Weights of a small transformer language model.
Size: 21 layers, width 128, 8 heads of 32, MLP 1024 squared ReLU.
Architecture: RMSNorm before each block, rotary positions, no biases in attention or MLP, embeddings untied during training, some layers without attention, hashed n-gram embeddings, a smear gate, capped logits.
Training: a variant of Muon for these matrices, 14169 steps.
Each number is 500 + 50 x the weight over its row's rms, rounded and kept within 0 to 999. Layers, rows and columns count from 0. Numbers have three digits each. The size before them is the row's rms in percent of the matrix's.

# layer 15 attention key, 256x128, rms 0.177, rows 159-201, columns 0-63
079:560510543488566494471555513464618454420586444541446524525531475532476440442480429435480570582455540438418530429443452508504426459457538426451576525472405465477543513507518481516535478439505533
060:477502520486474509496484520444483458511506582523425425482498476489474461633560503605559507514518553567472402483546458528532564579480451522503430491536509478544437494561405487595481448448481575
045:504493434488473432506521531555494492457497545495544567515588487546558488514502465523494528430539563512521554457604579500464543446460400431402532438498431517465527475578437526443560512502477509
070:465531476478550567573448434445490505403396467525493517543443497483569513573520477442473495503479410521463522516495509439412464429563545444536513624495458514414510610525535541451520512473470525
057:468497385427500519550465484536497527476412444516468528495527495542493507488555456493493455556446459537521546510523528456533475399631508508505594530419451509422541558508562510463531587478523377
119:471491412463516493556474441567516528405445487552475468500460486531490526435508476465536560566383456535477499552539554506511449477610553484471431505470463511383551545437497484425503506508520428
076:558514518483406515531484544654539573522486498454514469512603422450491463542587457621488540534517600488466466440589423547535530533396461546487504492596527545484535475510469505506470501558527514
061:464522537493501437434505510405409445482487497462468597552541555502549538489429526485473468483492491420537545511436501472514502476556546522448608408468445429606449482532565507541486521537472481
147:501512425486561507511509438569492484390457466590470483552421536497515546418467519517539467595397419503521518563459502563533454453592574513431503422390530505478510529505549512457476514473507465
077:494515478513486475475467407463479390610508499524534527515547517610593418568542491440534472549486477398487401498457517453506448462583511486481511444522375467579452566506487481549484434463504498
109:562481382538496462495465606564562596545519521505458436521524526495431601413467529514503514506545480548455501510377552538600480532457519506446467511436521528370512454509575491404517534502450473
090:397442609489498489461427416475453425501460522453504434518517545585506531479553479491555466548470452475611493504515552386471487422599441441440526604481482396507508502430551528576515533501515484
091:484529491503421547543428483472464491442440499565452631536568440477558460503591440493536555497594507431552537521514494547377545527421455433500509435401550544594491470528502547501516432512518446
108:481458560396493493570496462340440432393505443505500488505381473388526483506564468545530547381431508503579510508494517541460488440614495504517426515526540534450543551455473537512452387495532535
078:501496523453534448571419509476507492402475498475560499570432457529533532597508481523515593579523575484498503513509488441532481512475476459502452613516523427534466476381510504607509517506584460
085:453555510536519505556390638507493510498434492474400497507501523473548553494510459516456516533513477437560537427472477514451568574460528449436606554505486561567526413562601504484473600457494506
135:460532482511443458543457441478426483380478538494441554554439497529591499531599506507548540565436495426557481493551438590419559518468482466449533410502494458559482528500428577502394474498488510
079:543544571444544619510509501489627503557404471434636499495430528532535501613496537472458515586705481490511456498505535508541531487566397490485592559461526522440424498471471485514518506477525483
097:591485436641531441510472509500597553501480526421643402606482512488514563518411538496460519574460442518415516454432521444608521442493552523531430592448486450501542461528572392486616531450508513
094:481470561411472618570463488487445409419460501575543454468533515480518426519540538518514544505499435524525468490495467525477600454534510466544426475551467517441512526526454513558483438485509516
096:449551496390432567512441414440464385521462479514490550483432391477551435480537466525470583446502458520534545526509509426555466519525509449576481567409476491547505544554517584514501520463423432
095:506453519460507498531511583532546548581544500454535454568494379503467535475450489553498471443450479521438514501497595455447492428466554493552433606566559417470480537531513441477585503497478616
092:589462551522466529507484561501604568544546513565507491489484400448446481474460487460566512422476522599429491470549533482580459486520442462514506639581524444438420513464450450409551458430468525
091:442537419488568513523543466493546608404492523521530543501553463529452408450426523494565443443476492589574556523439451481547546501540579523533475488525509554423549543534481477528551556509513487
092:521498562541489448514404475520446428408535471474492560523524583466529554529481458534481451562448475475509486448543456476393400515440531479545628509494518463547546427499474485496440531548550468
081:495477542464423600538448486503423495538462485588518548406509510575562485518523459430499544506514489477512489545550528494460422509522493426592544411511553551397549473388548469516493484548504357
088:407486533455521455462547445563540470561580497516498529484523562494578530485548457504544400608524518492466492497546511459614524546455450403509614528450542515468484490486458547505438527455531549
081:605541511535510515482473551497600540602563534467449548464517566453445447436402513448575545606588514491530485492384487536505563554455495501547332478530523522419507478542510501477506492485451412
109:474442499412577535502491471488605542506515481456566505476552486543453481524436489518518511510454505585485518494526594438489483448585481477564449546536492455391488501423447530531627514463552517
093:599467458445524565550536510636469480587497493529495468427500457563479515425404524496500403516539508483419415526543478548587498557493511534490406611514513484457564447514531468479514508492515482
095:488505509560505523475488526495560510531436496513557483614491494420507474534599489536522354524541473472478587526377487473583545496459571445423435515378481529539435556566477464466561485507435552
101:487521535501548499519550474523463578437514507624513431533539499500459571501457545482424503509482481531406426504493481627451543574499574514415398540553482533414624453517435491565471512505510458
085:527458455516568498494528513591529501577553498481551478454508456541572558606465497563446549536471464506501486481512483497450531483489528519542516580452625510482569476505474543505569508508465510
066:459500508491569445435455549481461535528470543549488537575431484509499506521460506489436519468513524444536457488538444524563434556555550536435462538595541461509468468571526534451463416548463434
068:523512524403485568537435445441509451578553451471437567451493602490495505456552474467532514450557405549515440591497443498513544527551582369485442503527461470508459520550583551499500558532516496
088:558549499407553539480582505623534531536452460582503595554462604561445543428492540475584455524550500524432540469462425490460537519494569488444562518399507515500566536510571472420537471513461462
080:466443471504513457572517440522515504459585539546557451564523460484498489455317411479460537573362540462500440514539505558467527440533539566524514384515479540550516466501524548569572495515491516
108:501475494499483396437519547501492480454494489455580569515494572532549496476415549451516509471453446473556542528522497579472557445556615551458596471457408459467467461488559559536492518479385465
106:563514525534445449531496543589498561435527473529472485492577436512528535590530516605434460568561454459505509433503458520494512507392436531509439498587580504460531551517448521538470510536548484
083:530549540534626475494558514543498441584526453558606495515421540495482547429527519517457470487532490447541376506537463575573424448465599500443439534430511538423452502539431548457500442470485456
155:475513507433423429505435475421589584492555447437553462534510440473517502496420531480523591476396531561505454465504596505469572509549498528548553565554381509494533407434533483496524406509520479
103:487509592459496592517503539506585537570583537460547490426644422481476403544498556432386531386527563520529516456575575508441483487553496446519478451496446407494368482448459578524500495564492451
114:573570440573554511546425509536408637452538509532525425512412403534522495514550450495440412409440472490561460425521466551508487368513563437502497559503537471387542519478497490511490409575532486
# layer 15 attention value, 256x128, rms 0.202, rows 128-191, columns 0-63
122:521454491541473442538413540574482485484467526468458402554458477479387532515408496523492550471500421574490434481540516525466471520512470484490460523470530619419458440457458548505430475506414426
111:586516459579513465402538484472491500451468529554465478484492523622484570454358515544494530490490507454503554516514481422440640495572417488498540485569578499427489541448462544555440492630533492
105:567587558581511526562485500466489463573458461520490554514621464576493475520402520486525519569496421552474557489529550459548425475560528482514513485461478543404495513485499586388532479514439476
124:571522528461525592503503480478522525539439459485477522507572506472540498498498507545464431484517481636572551493632596533526485427510473476394470486506516500485556508492446526481510424486502389
112:415466475608471516493518467428542494514593438509525435442506477445569494569640548496529520442424492489491486535480538434389461388435491473563506478472525476505499460504564500546557487452421498
108:588440464390589415541486473553561510485439508568511564411415434499479524464486544483494519532553491488512379629565483472530539483461537544466469475574520445514578486504561527489580549467519531
095:549521498471350516455523523549443418505543471467469451545450424474516494502496547442506533458440599525486473435485414494556518461439510548567562510461433498444513461498516571466421452455505481
106:412495487597543484538518547425458443410461495572437466458409435486539453531469457490430548488484562587478392418457472467517401518577408504521497383502490525466537495531445531549395535570554423
103:472516555462572542610615486572503419519499452637483531508510398429550483481445482510494498517557467584478526476469440509591519540486536493501619543447534493513490445572391433499462442526518499
116:594487473498474512471577586497538491473471539508517519525508557494479490571412452553456470558499519618511559488512520436534489427493490528453622507450488561491473461508493507492511510620483464
102:506406503535429445575510491367471512453504520529484523589508490490517447452487459553476513503419582500458430592423472504466529463396447554405556453463585510489487489554486525576440474526523506
111:499535569513461575491502546509455567538437498413551470494476524532461532518511433499552598394535499574537471458465590558493432539478503534493455576547487564447544569530511494504494509505446400
116:538529498537487564523485451447468482506533508475543492488440490493533514542526508559452508471510509393478512613463508473555477636455485511490482396559455395523504447545574462520549533502415504
108:497536593487448552469490463481509386442549538478512438534512419406487572487448550521514535470665506524437505447494538508531450451454461467511592485474515594333523550488480500541477507523454491
105:473503499410546528430578514492476439409530458435471569624545584561482436457394433533408482440556505534552518492584520479492612491467548494464465562491488455518546606560447494447437483498510517
111:556510439490486454459483567435605533612533481427427533543418528554520503496596468590484492511483542531450426393494434514582469582544438435547432515504516523453522468452525553528477518426458590
122:468505485456443527529459483488559598526531504544501456466383522537516481570530484434414486438497547437497459462589477545437422473416472543547393487431482437540471547505582412538540520459548526
110:504532528534486579455503535526551452534497569564454507493549498586491385462530459450427462480488503546567565535454565499456513475501459469483452561402573575497404509506413508572556480434532486
121:476402537471531545497558401513480373544491556510504476460554492526530519412514427421518521553534512515467488529487541479444497536526593521537494469523504468469620525448507512529532471527460508
114:592562442537486513447510555494535414438511480530442579515505589537508404479526487475417505499388568507538552483490511500525483473445517551576590509526529548441544467567544428482607480405526524
104:439530602583498548542552512438476446527563480566443641474527517583484489587450557501501444412469499510457557497508560539504416495501421464443437581425545506434454537546510500493506403557579482
103:547572450590488410443521415517546464467416516450474389523444551494424468482552547471505480375468458523533523426421515438515526493481518515471456473507533474449470522465496511574512538536502422
113:536519502544484438504491482535603528594518491488434475467534517512439445527326434537437454526504478519483393542573558482494553493462512471576566583508456541491450542509480452459529530554482454
115:504527492461481486489521539562413489479532503524503449536452581555525519505478498509576366390507464617461485447487495529488433456507474623483578496381476530459513554538500549410422519490473486
115:495585599443414538469603484449477441524488491506543417509443526432392479458523491482524616550517508482498534557417439387542496462502500488524456436528491512501536568628559422424557505532523541
102:465529476426494496479455454471530525427435508436499428441502480585622476571546533573489512510524524429518531486479517560509519484475443479504407541477561549571455523628439436452437457485494565
114:410440509431471548586428416457442525604602432458567528419422506518444505513539548515557509422479528433490461493487424492565528571503529548542479573548494535550490508472550456449450619499571519
111:447542496556476496532521572409495580489495479545365538494556494519530545531472582434505498392414559558515521516541540479474581576441471491462535504579469418593498478394466480535467489529512447
113:511519449548493557471486495492384522489414525515481550527499409433496513458454403491511607486424611479573562489584384536482558518531544523376463464508627504491551532424531496516470477408559564
107:429448541546478545451541537457498565562440543470430479495506527625422472475287467551507501552529444475499467440524506602516536520498410506467498516434419518393524547540489520498439469528461507
099:557511472529519483473471527455489502498493536491526444520507532543479538464459358557529551495561507585482542464486487542482562549499502495472613612513340483566503500443470530455579535461484462
115:494492594635485442482464530460505497500497576498474436540469366474397501494561550539469525510484559479526511537438571490512563527608449572504606450598443508507499516449434503500481555544505502
099:684463480346416572505520498439468521513510462480584468458493474497554418488519556452481451566573478542409428524519489500472529492505482522484497433486473417554500477442524398482539545462515478
097:474521482507451534481431483565533532483516524463431448539444604544499566488544458461526372497528436524484538433499494475444543459530464457489487590402473458506533444611492466493556466478440482
091:467395504610478503479584597563489497483521491526460434557505494506493552531549503492485528450580441407480446531464486495474494476494509495498540513522535516458498582408433485426600454452478520
104:490527473488478487545458545548444502464410522438525509442437450460438498571452464521506505587466462513514497488550514535548438502554503550472554555456455458476556518537490483510401543402453439
096:446536498543522527548489509546523453469484537489476563524507465492526562601421581541416523498633598573496470479492529507493509422437461608522477503379506541503472492430610517564491495593572562
096:564484512513477487553564481456514386530470535475518506513527565448479613486467481545443469547467544466520467571563504514454523515400513481477428432590510527458479497532532520489459506537550575
103:493473454515415511472481528485546401497548458491423381431483482508482512466481539394416626513515533533435532505526528547491477463486462487519518404532486532471499490489473518479504475452532482
114:552489530600440480478543476471496531457534489428492479474622503514520483534508524423446474472442414500465464496544514434508467490533553481518484588514484513605466514565425438472533548471521515
115:563559510580496518490505454454489419536551495589636427468540426507518447480565498450537485570438474514457478504487625555490499458524514536483445569524473520414617456429461574529512490504487464
101:427471493506605554459462459549446399503515563474525479404561537535498526437497463471471434519444466574513564506415589521416475539441538493432516525480432492499443412474483532503470525438559545
097:496572429476479507484586547522502457457524501375483454548550474450537467576566532431500521430512558501409449631503502541592481567471579457500446523548442469457524556434408500554534509465489428
096:488478493496487440505499522554518427554512511504603525554511501552424422554471461584464528436528537530451460409541507414477581529497503521413494445510561521510479484519490489442410467534556541
096:473482469513490534511530477567503590626445527521483507423531468458422531534513501518414498473472455474540615475530512536486494516441483467503457528485524452588498572463457494554530507508409520
114:479535513520554508560557482574595491459534514488531483503395516506476492535512596427421482543393491518520517497506529537480414534532488576439635541506303533551501474470516486555434431467506537
099:555469468430411486543496609430444524547608499538468487490505545465518500519567576479501471491445528568446531592528439484557527516457573583535461367503550431573579555481479556529519436601501447
103:448486494464538510454422531506531573566481541548419446426541597458506509410426496518508439533584527489431530402446483490533545540535501449484504553459537492518478538452546472415461510511552432
102:465542360536522596449482515483484311618524501473498490478524572514472499510421510460508537469438478454511495452501407510502545517514474544460492567410575517567573546454497479469484500493492563
090:492456480535509503504594462502509374546496500524589394507617457557557457531537563538491571467423521456601544563496569479477536511506477547569587504409520468479532507493592495507486465507487535
100:543501523523471533620435452445396476496522533473526520508478462502486479525489507533432474527610478472507445566438457594482591400523526534458394562585541476544427498468552491461460422567550459
090:507536531525574583425411498501514377447526491481447544440468464484526473475514544612553497505613466536539517558495470402517583487438532452536522438493554474529480419526540448414521472532487531
105:526576565577490470545579471499487553493522537401542501509410529412493436444427539549610531496482497431486436531477504460492458445512537464459439467557505536546530508542448494480453464585479468
098:457495586588500489513484472473471444529485463453525414515452486455506556523556465471514377441486553525503482543497449494468544504503503448585493470530498499493501480400440522462539570462386436
095:530475513489486544491507628502509389566488492444468510503456485521540537513525540420526623562545495415466472406471493476498518462450510526549405569495452488394378567470535554452448480572525535
112:396445425482531470485513548491532471456471555447609436487536520443465413467430506533487505507506548528421506569492486518423456543526547512458469422484551451454460472567512454392608464481531537
097:469552481449522465458538501473498552593550501543419472507631487522475591516468538411529505559439488515548574564467498539501557473497391507509505582400546478489566517529492466556487549417488437
102:496422575526461484477514485501561596517547575588582453616499431479509387461484450506504541510533501466423594523482498483544570440523532515408513498464548466576487494545531448474529409527601538
095:507525465390537433556484503587471506470583435556595447504501559468585485417526530431417459420493504456548519533476586432613514508475527481474445517479451447517471454493395526580493559539514556
094:485517509581493512475513461480497523555479592504540517503495503436529496490468583599446462471459561465476517505435474572520531504480475535509427524580520485532538472462521536518511498395496493
093:548498601469557463456439451530422575542442549577428472523450514540530541534529443569536615527508493475518474447478512577547481600509527500564439397606496503542484490600520462479543500489500383
099:466494454476525464419470480523481545437545525480506581455497516472418443589510518552470387535506507493467536427499575435484481504471525384498648456431518465442574566539522443453440538501452500
099:516474425505539508455539540521531552466447510604412542510545528553481481573487539558554524563536504490521519542535495513468562439530499562495337473468546466441488502463427467418549475534556493
089:536506503558432439526447510588493539475588498390557484462444477434507584521568560511564492475563443519467566439531503551552414479510478410503520498526514475516484453479528465492502542524546470
# layer 15 attention output (transposed), 256x128, rms 0.171, rows 128-191, columns 0-63
127:538509543578502562598380506541564519465497507520487480493582528563535497448462420486520517599477443567560455420582547523415464411549538469438534486521554515527550495456529440513495519528605499
117:545590477487509518484466551497533466527406512534569495489463576649539515516444454533468444544464450521480489369525462398485583504582588493415580554445478478389520527437543518428516408530486529
104:435463559586451529439521430411503471606458486435473528504636496594550375581442446496548515538527447530529560547509566521471535473453464467567486522532517512506514377538442565531472461464459444
126:552524529496479512463530430495606515488536541363508518540555523520483429479426514464538455465446558526496506559586623482497527477544365482468544437522527494556522442466380525491488482489568488
110:479523478552478534456512558458461535408574453475551509513460550502459420511555643481536498457491509597514483553436497562489465506481595536593527484485464608584515518498593610498491459498498507
107:492547390517528410431569502420498523536405489580435452465503425468410464573546529537441524579607596501507489573531408581554516470476428514489447527608419468462531528485533522557494494480568522
097:512494566499406468535478499477442475481537542431464527493535517380514442393521522515542505424467533488572501473487479403506597442447462535531593434515466443595489467494460485467385475496512510
105:495446571492548469472498473463468431510476540496509470573486503519581475550453467528542587604537480502564369458524478422360553545497479468520471476582532469612597499500477532470482564509477478
105:422522549473553479506539531494481477510412462555523390575538492446461516452488407483488643447558493578466386534544490524492514454525430496485556505469469503497478402474422484524434481531515487
117:518484559470584490439542526416572492463552555446521452513591552550424534594459431557557501498449484597538486460540525485441483506483470501469552497487523523523487489458404566444514494552555487
103:519540496445474523577510579478420536490477441533590514483441512476509569439423510511511538523513421504433461473468434460491485436501509601435503516553535454506519469547506431456481524505516531
119:496596625530430565566340524529547580523542539473545477542464492507489551504437508533594503477487468462543460463508526377504431481481475489469443402492548488625412514491485423521515580499531414
118:511556480547478574517498540462454535469537562546489495486414574454454429517464545529465544514630601386405578510421475547518508560492498538538463514533400466504474487478561524524554464604476453
105:517514562453428550491452473456505395428523501528538495515572564523525457568477528549575551559514495559542532462483490529513557497526459437530508500426541515577484552570517496413394494556504458
100:525605500460484439423518472530466527556527475508545514541569491613489529521493427533418436409520492441517557534533526426497509614527578509441515563483471424578416571504476475563478518473527535
109:487434495480495495561458577474528516559500440482404579582497447398536548479510499545512538489496441504534577438494457439557523481515511476535524474486502542470444540468565594522477596414471510
125:475422465466524505460415460471548484572602523456510478542435471432419519468508623447485532460547551418509496598459486527550489608429492497526463472500479491619459535472586505471493586441462443
113:532527573399509581516551549502591463445569568434473542500542576508407484443419525428478432449457437581568522527527563431499509595481473503446547485488494560412481498466486602492566499497459510
121:501486516494451514466472443532501543426394426646570422455488515480422467582502527483475557518517467606479514438432443492456462475529512457628432524563460502529423585516506488560621483599526519
119:527544521478533477437490503527556493543534521494553443624431553407485587553551509545487520453411495446539507544408539451578471605480462535492453478558602502579417415532428547527535536438459511
105:467424537551459532594480473411556460605589527470506583512484601571552412564400514482544473476508489478479403572500500398470500513532514553462560444500543535516462450521439511486459468527534531
101:548595536524517539427406459416504527555443552445429470505510588540503419509492481522467516463470477544535577510398514465564491498461501508517522469552555468498440523498560494527567487571546410
109:534470569529553535450570558595527469604529491528443464470492413567381507539377491454450475545511457575512480491600522506485468556531498555541522537518534483414490505546402597444591555440465480
116:513483626490492523385431461511504499487614562431469477545538534538596552470494525465542438476500455497541437548534480510410468509455421475503597436517499481550504503547411514460434559400506503
123:475464550465481434425427442463506489497515556559524438482438510423456454469491393571562576473431542432488564539371500446559491588419531400536438432438497492480538595512577416461523463489529441
108:484444434470491439529450521575535521505444550453496505527490484606553479461509565483456494463541450413430509563450577480506534521559591537477569509487537568464439504530472506481437561351411483
120:463464464540511450535464485570400543566500502485474616492460434431514474431505532527536505455637542480450467475441472589599461479534520547498475529473432523494558489462543484427511521498515469
113:570638511509558510557565569508500500485533452430514573563507532481600532539529550445466468412421484529486397432541553409459518473479539537392511513590531531499473468466447462411459483517484490
107:508530449526532472543473466467432503496429534546496617504528469460492495538570426515483548462486615496575507436446446417420510576517571572456409450449459496537480492497530436497431541558478533
104:490509624423434573526403464540559485581453528472500513509518481594517530471434465534622484484451388562515543485577488417439478531470549537489505456429463487485511502536542464482491558459520454
100:536616556518437500452450554467575521498486498483533548471509478458488593437483407564545426495459508498530434456562420428520519438469460446481588534474448374574491474490451459471470534533487483
115:487622547463393552581475502503412497484459484498558521464476483468443401472562468538507526509504518555518468413498505496507511421505485541502508521513557531372565476504513503419560559522516471
086:634458554517517455499462466473497495562531478456512457562482506490447450460533429452490427437453554497585523505466545350546452580567541546543472461515488493520506553479558494485542544517537512
082:428534503475551482482493514452543472471454498469461625568499566529480439403633473470575456524478509500485462569399531533447536431407424456506488537556537499534548428483448595510505392452510429
077:529375408473469497584502497512474503441476567574539449425436502540487514514607437490440504481553508480568478458481513391498500585474459484581616587501475477526464513506501563600599536517553476
089:447394502574544469543504574449565512530465466448562484524412550460481503554444483525471530562460444504512526533452499483550482477439534588490543558523527511632491476479444528521501494403444504
084:453516486495560465510417449523533467503477523434560459529599498655569531527507610439489524514546453500524420493492494490440574570585519467522448453513512577438517500448528508521533498392551617
080:410322460512511528505505453492524529532530583532525523489523514421564553495470533536610501526495460517474496530532509549482454552539526587458461448468507497396483412582456545483460471521511500
087:514542473559423490488473428381529517463498477556631508446502534600561502541522526509589590491537565457485578460432486470567465482534506480493468467582532586506460577450570490547461396537510524
092:500525553589504496493491562474564517526467490456526517481443521435434504415515536467555541459478481471431503523433515456605564445439400621590513464499518530504479447554570451417586503498511455
095:505471476571521493580526482493484495597453578526578433443426572533530345559441578553531545456606488463498532564412521424501486505487576477446501487498484505469543466373594501529479457481459482
091:475475497521526546549532395511433532463499517522524518507544428461492466478467524570535451506477453555543532467511551430487472454489548483461495522579469487548622541546570637532503498469573521
081:508466595493496551518424561476499581500484485543519529604531582435475454531511469513518510522503520453491561470445479513556475471510495437503449472515568503396426533477480447581544503539574432
086:415536432504460452492535440547478550445456487487492505431592368460579510488534448563594510456506466503471574516523549521504513460510480520469496496586469491435530546565431507492516517555534550
082:452481548529389447528436646523542510393577457553404531415510556470429451503547446486561525504389497523502473424490493498526457569467542522519475463571496535575423447532509472450499498540467467
093:452436593539501478512543392494483414562560507541488385485459594534455497518369562509489498513476501440434451508535476502408427473494500486517496443537398461533589429513515502481405495513539414
082:477456489421400501574451536565457541350514446495452526437493493491478567459597531483524536487513490500545581547476432523485508471596437490544509465567526588464440587489541448551491482444493505
085:578509516436507552523564463485455490428526430534506566470534509447501516512493479400488456561576560570465490528556561419428565504610446511555471555567482498452440560509401516526512460536588430
080:385533535441431349515534579639456477421400468441512547519428507507460454489546560472461519469424412488626489437449558481477466468533553461500423515498521521496494564472465462564503512449486486
076:479521488534371570492412556520573421447548548536567396443469540496450423539496516492488440601531506482490362445513501535534466508554462484475553524452502473573547518480498437438510605512473495
083:539515539449409518572483462536465459522513537462532595486500407579556490368526422508513412475539516552460392505559547483487445460574501515469495497498608521446539484498539393480521503462587457
080:561534533488518417386584505503477511477441472439433575507577470466471550482525536461554509408487464509473532519512574434432544395543444458489546478521443409470543470462528515423511658475482476
088:616461492593503555506514522571436449549486528466551467443475543595449417508396565559468497471445444585487570454529574493414508471502501415526534450413497413517543456491564524588547469536551463
084:487477513592404576547480514434480557478455479563509572457424518361396489559454494505494552512479523446426480499404483481456428565499508456532484455481477521407480493443483502507599448439579431
085:584483465487539545545517514511578492557467505471553521522582486539511508492521488524652661527483515464524503360402462497485506601542524487509570437460522466526439505498498456513422492518430538
092:502514466518589473518471537457458556476512533533593412523454439466509491532556544564515458505416495475521531460571480568429489477459464556439508523485530496461477485568541418423459566534566550
087:492569579395470468459415438477530490430528415586445417486546470560464554587409525546537463507529445545523519536464466417529541544540490433489429497512544455570479534536516493503560496447471487
092:483480449466512513422554418527515499470500478561527474484549602530512473444608452557467513414506519564484505548499480504538469560530538453438590513455543540492452592590557465487453470569529576
083:430477530540452464592472429515504488503530439520534433531538541526591499463403504495636538491468504425450473490513504473539475491555534410606498528435527532593443487427505516494422452600450539
079:414474567525506468535530452549571416485526447574462490448401524457514407510435484551438538479384440607511436510572565525463533409584491450504505520517530523508490480508561551546520530408526483
082:465471545506529518371565520488457480522460577506477584419510507545443469432572443401500569429515622488486535546569563557455483559434454544502479501558493437514526468458429561480507470455495501
083:516517510560487523389482534470550494513530534483502419475524470454513468538463467496526451575568528563564573531451484419426551436494388430512494483524499540457553425579423419497467432554492561
086:538452520490620452480553474569566490488404602490407512488497562519548538542498529527473539517495510495581446483525521471489588565409478451518417485526619565508348524483477530515535545440533550
081:490486418424530532542480485536560514557500469493498421507513461521472421435502471474519525559586490443485515551532527574546485459543480542461406510460425480433535469478494481518576561520483493
# layer 15 attention query, 256x128, rms 0.182, rows 160-202, columns 0-63
058:479405527508457468448447469380461411486514446399474463511538498445457490499580497528483525480602586503570536613477450541485541520465431458452532511501517439565472540478447470571403452521531466
060:509583451465523492498467454425561506482484511566494469506509415443462477510524522489479481578428496549469548614505531510481449503568520524513608579524454432492545577412593564557536564477508548
068:519472494465551435458448514484624533385507483497391400557435440447474568492472477528558521651424486507485543494489565545472462508498518540453520469503502550486506520474556520506554544522519523
079:495483436635503501488490381510558555459511497542427376484506471443525487548590493550502504671474509458498509513554560542457464468539432460506560538539509533476485543490551500585483544465510498
113:434479444509508468488505473545568473370524464498410416515465433435475498470477532522573511646405474478494498508554536562474492488529486521527506510519390558432536539410565580506537528488515514
085:562504506620503522467531452619541524550513483510473410520447478414583569524582454520510472625499454503484582497463494507532433522502458502491483568514577551481472466475434485560482533507529482
127:530537525475513495453507567415483516614536560542573538471572588620512522498508492499420487414545540533428434452467508448536534529506538463536458519417588411569454506590450410469490467481476494
117:436467477432459478532470418535516427346441470458438511493482439496463418481478537469540477548474484480547460583541522518452520480585495494518576474554378557463531516447545573504481491485498513
104:488445528542441487528404453441529412578505563437588456538449547540557493563394499520526514474571395415482515522433528392508499511469533468492492465413480538510496458524589534520498515499486465
116:553473523599539529506484469531544517483486575526457490567354522403484528500432506455518489572539524463472492555346549592531487484477540479486513418408470547427525538509510502431487516508463484
118:485452529525515585474500452449576452576505525503562359429600481488557435605460469543514487494581465522426548436406572413496443474562461440535526562510385439529576460498561523450525513492460516
090:498533508458478497541480454521454548593499549499555427476379379480474494492460496472504464476493579513493498450544595491476506469507570419434292539428519486446492512498531529456579502607512528
115:469457593477395612528456450438522496480429523558577544449409470436518403562522476513603532453514520517559573511421512437434519503504410444516524456552532544527425552468486568501501448516513485
103:583430513507555567500405451383484516567489507483481466507500497436503552615430452584518512574566527500582542405560484476507448489523411493450493524515526467501477516533512599436510524539486486
102:466530475628504450498451511485489587430517534455450507600478500474540611513536510553527565534493444493541500484486473575486527453413510612489558476550469467461488455541503523465465495495495452
101:514503495548475505545473496426461652487423490498534471513433449420524451523546490491560611521414528480461672489491480542434519450468566459449437531484457475489537540515475555523525511512494471
101:588484557465503622509506552493498496512479502442458497445478488489412471484458518370452505565560544513467560501485594522474504449481369516465470462498527532356493390511506526469539548537473405
098:559475498505489516417458503522654564497471470484538444535391520466542568479576509548559480600584468488481587551456410591505491528406482557435540573485514594435475462571515505535516558514480505
109:433495546408444589533582385554496479512517417510535496416564451492520527428458510405557507483571486551497540502481521450517505445607494501495488449521524479548468567467399546505424460546486462
100:377450580495414475510512499452559542530480515497497518482461421337500448500443478501538551461476496452461472540526569467576511498570421484519508529702494503443401514514554604449552577448502512
095:540439511508571429539506545635573402539467416587468431479569510325553537604559439495515518527439488476550476464538469508484506461430450506425546539509513513544521472528455509422506553519506531
104:547499511604539432531451556414536425505539450463568527568402540473421501504487474473481508371423514480551439475475514459561461521515526500523530512448513445580449419456562501490569420477510484
097:557544586501406633542460473557410603477422472423521555475459535505480468493496543487443499517497476491485544535466411387507540514478476543552468477512416504487502455555505499530553469516511439
096:520529614524549500541532471441480517473493561462556403515537622494438487466484462582542481427502503507585522432483499454587491524465515369533488525492565429525477496404552487512494477482524504
108:394500507480374490597508411560462562400531550590510520482426439493519506440490552458561603506501517556507529508378513549481554480560516562607457538563471551393527511488518544573484471520558512
098:458458509442529541421598459561512497555475491483432464456550441443578456521434460468455438580515520511539454530598488532573580476504424466461549537565349468471549448520453522525513539491513554
103:567525503499472576453459548520458508529503586538594518455451565508501469526484579487519462464542480502398527469483478534566466512454505440509538393392533472507554515484557464530371524550535495
101:408551450396451489474479422375533490501491519494495480466585483562500403552547507540498551513520518540553435508539481480440512472560442464482493666530434454514494479477535546523500514462530588
099:582476555551426515530543506577478490427524498473530534425538521595447448421506479513424509457594595495418391454541540541432507563486515509495623435457503543427498522536560510478504457542518470
112:459486437424458467486524508506521485539559562524545425543469525626508477454534508574441539455422507470370404486439487496587540575530516509499602547429481532561478413566485487426456457438497534
124:452534484616490533487538467648414460541502478501554506404545475554461537483387538421462464470615421438462464519524514551464464558433504529530417433435484517452520481491512478461495572475444511
091:443493521577468477405521646516498482644520466477398513404572414552516500528486481525541469515443540526479464428593504504394544473472480505484454545564444489531555475492373502505535488494468476
067:489459506470511553493441489535416506561480483439497451520299371436582528539525490546468542449469485521498473482579545495455512457510450565499546489503391464432537561473452482587448502481429566
060:524480521417532452463549590405522507445495487575488453451476505504499532442587475533468583506486571489461522526565502488481515468528506481539554565365443422509426579507438464459489451571497476
078:451458459375481458422463517488528470490435559468572540530459467561522455473436570479566560476459456520540431489499506423459510494554540427459468433556515470558554472466522547461485417482462562
066:412511469513432428496577440415534493416425500439461435435409567438517408502479493499547485460494447568567512517559484426431603497551422401562506483506508418496517468477431531567400491459484464
106:452558521513517525529503482447478528474521525495528589545500490560535483460449519437557477389466453508457581558465502510495561487575583411525473485477570428463472572460507540489465416467438511
083:502493489386474568508575529483539553503544466519552503505482443505456506517508551521555482491403507533525553519487505502446525457505484542596472480486463530515520450512492589506440554427417504
125:576492437572526480593480495589502526484479440533449495500466515468510576487543453509457490562491498480586454503504457486495389489483491579435566470474439609487480458493483531535514525561524460
114:526502517512539475499471545529508497568565496474513400526522500546557525528525456544500499556416497490528614467456506563533508485404496469487467488526690491479451505540540482532441440551510510
121:414484563488570507513481536432460406462482548456406430474388477472597508478552478496476475549443512546657533499512562565523441527539394520488503527502548496480455516495502533505484494531532581
119:438434456513492448437578478415480599426525442495567548492480564529457513494571514445509549532509450494498452501524473459443525499561530593594450560569535492488577561451428477592514407482531513
123:530521513423520559476457515487510477533537501500519456493518501540488409530542527477464642500606532522489478436438403574608580496511369478524548475453529485470471426481443443452463500439503550